Weights of a small GPT-style language model, trained from scratch on English Wikipedia.
Training: a variant of SOAP for these matrices, 5308 steps.
Each number is 128 + 24 x the weight over its row's rms, rounded and kept within 0 to 255. Layers, rows and columns count from 0. Numbers have three digits each. The size before them is the row's rms in percent of the matrix's.

# layer 5 attention output, 96x96, rms 0.121, rows 0-95, columns 0-47
103:094120119127163161122129097150139185101096083116132149133154174165127176106142113116155160114121145148130128134112112129122101198138162142103136
105:142160096132169137140110109109083124142078094077165094130140083125161096138151121141111162148147154130139133131078177114128130138086119114198115
115:144116101116111126155142123147136180184175117131160119118108125147139111124133148151139129153107128143098109155122082132118117161090099143145140
110:093100154132092125098132122143149149134098154105184121121157144115109133178132110122132121142184121135156094126139110124103126096108121114137118
107:096155132108114138143168136126139083131119108099102145130105109147112112129118125083102135108136151104124132155114110104114143110097155132152174
096:130104126116089130126078145114171076121107109132118148140126123088141150144161090088123093102158134155116097113158118163110138142088128132161151
091:151133135132151170093149124127142080105125136141123148137118123171147136121103118125106161100126138125095129122142194152120137147139123150129147
084:101093133141159151129129081129151139151124119134080077159122146139152147146136080127139080171119132151127132155127118160186113127142149123155125
109:119134123149125143131113137126127131125160109074147167120142102096104078092134130172122138087167144163142134115121154091111109129092114121105105
084:129093135131178150112142120134153119141146109152116147129147160145101152127118143118130142134123129134131092144141153134094169105146114050106139
098:159085154150142119155098154102137135132140129129140154120115076113140134190114121094146104158126109107115134118109112129122095164173132128127137
106:133069132154153166126064166133141124122171154116151127140158119153116150106173152092111132132124123133107129144094124118147154080150139132122101
101:121125147125166146133128140107143093084138147146126114095146122131131077151164101099109135159140150168156171192078110147094130146113129129122132
087:117104125130129137149159119104082119103119137116075134127126129128103117135130121114126103103130104106115121148150194097142110145078152137143121
104:130125112120126099134174084126155137104186115111147123149127127107110100166113139091114112174126174133089125162137147095146141182134171117117159
092:121168091110131098143130122147106100102104087130154121093153141121139137179134184197111134120141125145137151123124102104174152124137139140166134
092:126124118139134104150158106140091105122111107155109140127158138149158080118135112148119151151095142161117150121138128145079116127121167155153114
108:132147154150121128125096102146201155107145131115104150129133107132109183123115151147125093158137116146155118137094118147141159108139128127134143
110:169118121136135107154170105124126148117145095128144122114070140117097158125080098148184115115174143121150126150141138101126125176143102123186190
116:099153122096148077121129164121113151110143150162135125147091120109136127117131125129071126106128161109125117145105104117110091084125125156144122
084:146147120152098111145131158163119131159136110128132140122125107147119145101148092145163109133114128116136103075119097130083163111130127112130079
095:130125127128162154117148126127157153147084127116096142100138149110155144110116148141094165153116160116105131151116124104174106115099098152111138
090:133106154133158164137127126172116163091149121106122127103116153127099113060157124118097147142147101133168151137124109124169166132125127138142131
098:169145091136109117114121119107147140163133132128079155124138080094139126123139123127124115137074116116090144147145112109133157138116119129134125
095:131119163109197123109158133160133123154149159131089101122146116137090125133138136136100099124147142143104133160124144160146106127120159138136154
095:130122125150118154160120123144147126101137113171121108123100113129147142162131094119134125162106097120141149100117128081121116119088117138078147
088:132126152124106127145143132162156124116110159152106114146112126152106112132155140119184110151148096153138126105086193096103114122126126156168101
109:187116094131132119112135140133165099083131117159132185175097123093123113155119101159151140127126125149131105129092155093143147120148095119126140
095:119190090114149158158122159122152154105117152105142109128142151143161173159117152120135156092133110124130158138103086137144112110126106136157112
088:142115164117118150122126161134145141105101131111139133185089152112135162165139153167099114140081133101137121111179147118147112106079166175114157
099:139172089156140132107074122091171143144113138130127128090136113063108170147123191109120111119146164133119127132145097141109130114138114106124152
109:125124155151157123130100157139111151151103137094122115150170087114084134161120118136067126149158113094159139141100153165132135127133136128130121
105:166115154110119157136133126150184141157105096137110107129084162105130153156132098130126140136124139114136113120155135119110137116101130139109116
099:070094127130107116135110125118132139130123133113152113122133136162141149109117111121092161123142118152082169171214143147115126152178105107147117
095:085094100152121164139139154140173125140140152111095145118091117109141094148098113106105113100120091126117152126123168106124107128110138136137111
108:140127115146128120141181109103124167124090141136108137171117061089126131120104123116109129107144098108168182128124111138131155150153148091148116
089:153140134114128120074138144140145152131098134132202107134116106169146176165132175134169119107102143138132163142144151162103121134143130100136107
104:066104147171119149144158102132078099124120152092155154132084168093159117131108141133114122108119130134146165096174171126171134130119172092154149
089:145122117119105156115122119088104113148149089166158147114119107104120150153130104131134134094184120109116168153108112120114129125073092129162113
089:111132168137093065134124146148130158152150101130100160149115169113186109142138136126135126096095115135086132140118104086111155136121184134131109
103:101146125121121086138106124125132100130114158134100084183130118103118150107123156132153115151131089144170104120113127148155123138096190123145151
094:122104098139144127113153070144129120176112130096152140112107105112122163127191118116073139109160127126104168103142093136148112112119082087176125
106:104125111115124151173139162116077139123141084169095142125100144125085114142122108127080098144181111111147158098133103132141153132119134149157139
092:148152159106116163132146134127091120139131098105103112106098081140138148170116166128108121103132095106115153123129147153092136165119127138174101
105:119103116141165164155141093168128133182125117113139137107134165144090131165113163112124114116137153127143099081117153116162070104110158141114138
102:142088128110130157109120150146131109156095124123115126164128106108066130138171147163163169101121130095138109109084132127086103150176105126117153
112:145085123138154090153135102114143111161149150157139122135155108157118125131112135163119173128121132150163117149110161124103197164114128131126167
100:159143130139157160132132148132127104093124167052115125093160158128119147126141129116124082150131111152107122156090121142161134147135138147072146
104:110152111116110130104113112131174144087120147065128131119177103119096142106128156138114118146108150136160113125158123120142151109122145111120078
087:107159138079128136118114114098163137145117095150111188115125099154120099117129100126156094114169128122151129127141081115179183146108128117123134
101:109108085166089134112106107107136138140114110125112103127081125182152132110094099170126142127104187156140176101109160148112125128118140125152157
094:154148152143149119166173123099142122139079161129158150122115138145138159102130095147129140139148112143142122085143117138129119135144159121140094
105:093151146154103119172114128117145112145096174116118100122158133118109086148162100164158084118150142146165114116125112136159113186132155129166136
086:126211101155106124139128110108189128127140133135098111138184143158102146133147156145128129136128122133147152109156118112142095097109103162118145
090:145120146139154117133134121111153130137102120112163150142133097148136101155165158110141132144148138126124138114083166104166146100155125166156124
086:117129132123121142068122140125137147154172186110089138107160143123159109109124139179123107134137127146168128096143142125116121083080083129106101
091:113094165126150108120119121125144141111092169161144121136125131094142106131136123104173133125120116117092129133108120138103142134158149134101135
091:125097164127140176119074141097127134093163137111150121124146100140152126128129111116155155118094151127102125152112122120140140135111132127152098
110:131117090113130174083120132125091116134127154167161145136132159158124087129136123095105120115161153130148137108099125132111139115152117101106098
120:115107122090105135174146168113143117127153138153112114084131137115134126083097181099129178160140139153161122136138090102118124160149111163134163
088:155148141111111071129095135130145094122168155108143110160128097108120078168127114169124137116135133153099128080142163133122139083128141121167123
091:129101104150120120098095167101151136134131149111129146130086148145145107142151098136122114120143143119143113134118188080107079136096133130119167
100:167138120114159134115088102122124177135110120096148130145131122137157152112114145157101141175140149147147100125148130145196119107146107122167120
101:174121091122122093132152128146132137124137107149114121174185133094165164141126086171153150109111103134134151131139102098125151120160154132159099
091:150127113154104143115128094164117095160100181098154123148182098141153153139132132089156117127128104132147139133108135157158106142125160123136111
100:161146110131121150118094108159129120155074151126114164127163117192127112099118117106135176151145133125133146149080120128137092122128120141129111
101:113103115135126139123130135135082148111154134102166157127124108170141142112146137186114064147127164129122095137094123158133141121144084139144128
102:158124129195176156104125119101134130127110157127145116140162185135125169107128168114112116127112135131173136159102114113124095138105156110113110
106:117146120122125135139139164130145141116094132149092161085130131135161178131105131133109114128142118140102071150140129162147122130149108127112140
099:104070119145117070121170183134120142148131101107143138115127159134144112101144181143098179177122119132109106118114128102111139133154087142138139
091:104162159151128110108114114106131129162162144139171167128166133145142121122113102141124178156092121130149152167145145094128178076145131138091073
100:146137114101128129135132151080118115176098136115147134109177148125142158122119108148137101104137111121154099094156157140122107204121086118119106
097:103162114139123132162137122132122142134153110094139142150138170100140134151153107142209123139116126111119106114114151089117139129109111093115074
093:156086139134150115118099102150093106128124133136117120155110139129143090096115139095136068109138140143073120093114092087121123158139087096104117
095:148110149077106134129108106154153122133107186121118133111105124135130173099129158137150157137129131144141105117111113107145082090168148116087144
103:175170153117124138073154129157064149115150159115115101131133158126148121130103125126132113137158161131154126115095102142138148189138139122149132
105:154076109095115127108120129151119143132146161086098151116105145172150134167142165129109118164091125124130121090100150135103125148151124136099096
113:097170130119106132134111099127147122140097135077170094163089122100099108148152091097156141164101132132123134111117128090178121118181115124122146
125:111130143113167126100161150117059119154145155138101150137090122141113128176141131086163120127125111128129156155110113098187124131103129131104137
108:078118099105164122092101153156126119139154144139132139137181120130156131154096120161135158086171176145143117130138146151134093126139091114132095
102:103148113148132170142149171161162118162146113140166118171155108211129101112084140134126082161124156119139136108095110134153171111113099118113125
095:118108134161121136119119138125128135115155143154116142130163119104097104119109164107106104129134145108183143128139096099133164150126138080160163
096:141117141110058099074130107124143135131153140105155145126100128102102108155156089143176143147125094137104128177121121103129152142163131085123122
102:125150121150127154128106090154134080167149111151110126150078174161116118140126176151147152105104126118108155092095117099119121097159155094157155
100:137128134117121133163128140179127094146146143110129180133149151103135152111151134131135078138126110090156074136099113153154151146161121181135094
101:142137127108162139114125122147100125138140089144129130118158066069128138138110119138140125151162145136147131095109131196131140147107100123076152
098:141128153096126120144138107151170135125123170104149132095134162104133079115127136184077109094129142111123150165120176128165131126145123126162119
106:154140092114127185162153134136107097101143129137139108130154161136080084173131123156134123067146106145123153123130104108093122100118108169133164
115:142123164118118173130112142118060110129105132160142103130138096107114143164082071136126104146087121125114149097105123136143084133093144157114104
104:130169171130152128118099107144102099104148108140087134161108094117128126128148150150111130111177120116143125143157139140073122117092144121166088
093:136162132137172126146094107142155153124118192143144105094118083132148086133144144120149167138108105124132166108150178147102112145106117132125138
108:060121136117126133095099119125168075121154115108137142092159120146115168112123118147113144131116113131155098162135121140114120120187103103138155
110:153146097128137076111076139124131135118103129104114096110150152122104138126106111131126103120126114124162148130125175135142124133122103145111195
109:105107126129131118129175112082125123116157119109110158150141101170145141110147168156159122133125150105110108100095115143140130112089111132147180
095:159108111148127100133162119114127090140095150157123144120111122133132172138146137092106150126144091112131135183124117111157125117152154101092126
101:101123124095110136125159113077125100093137090096156107149144120096142121119130126154141101125115099156158116103131152125148099137112138079139111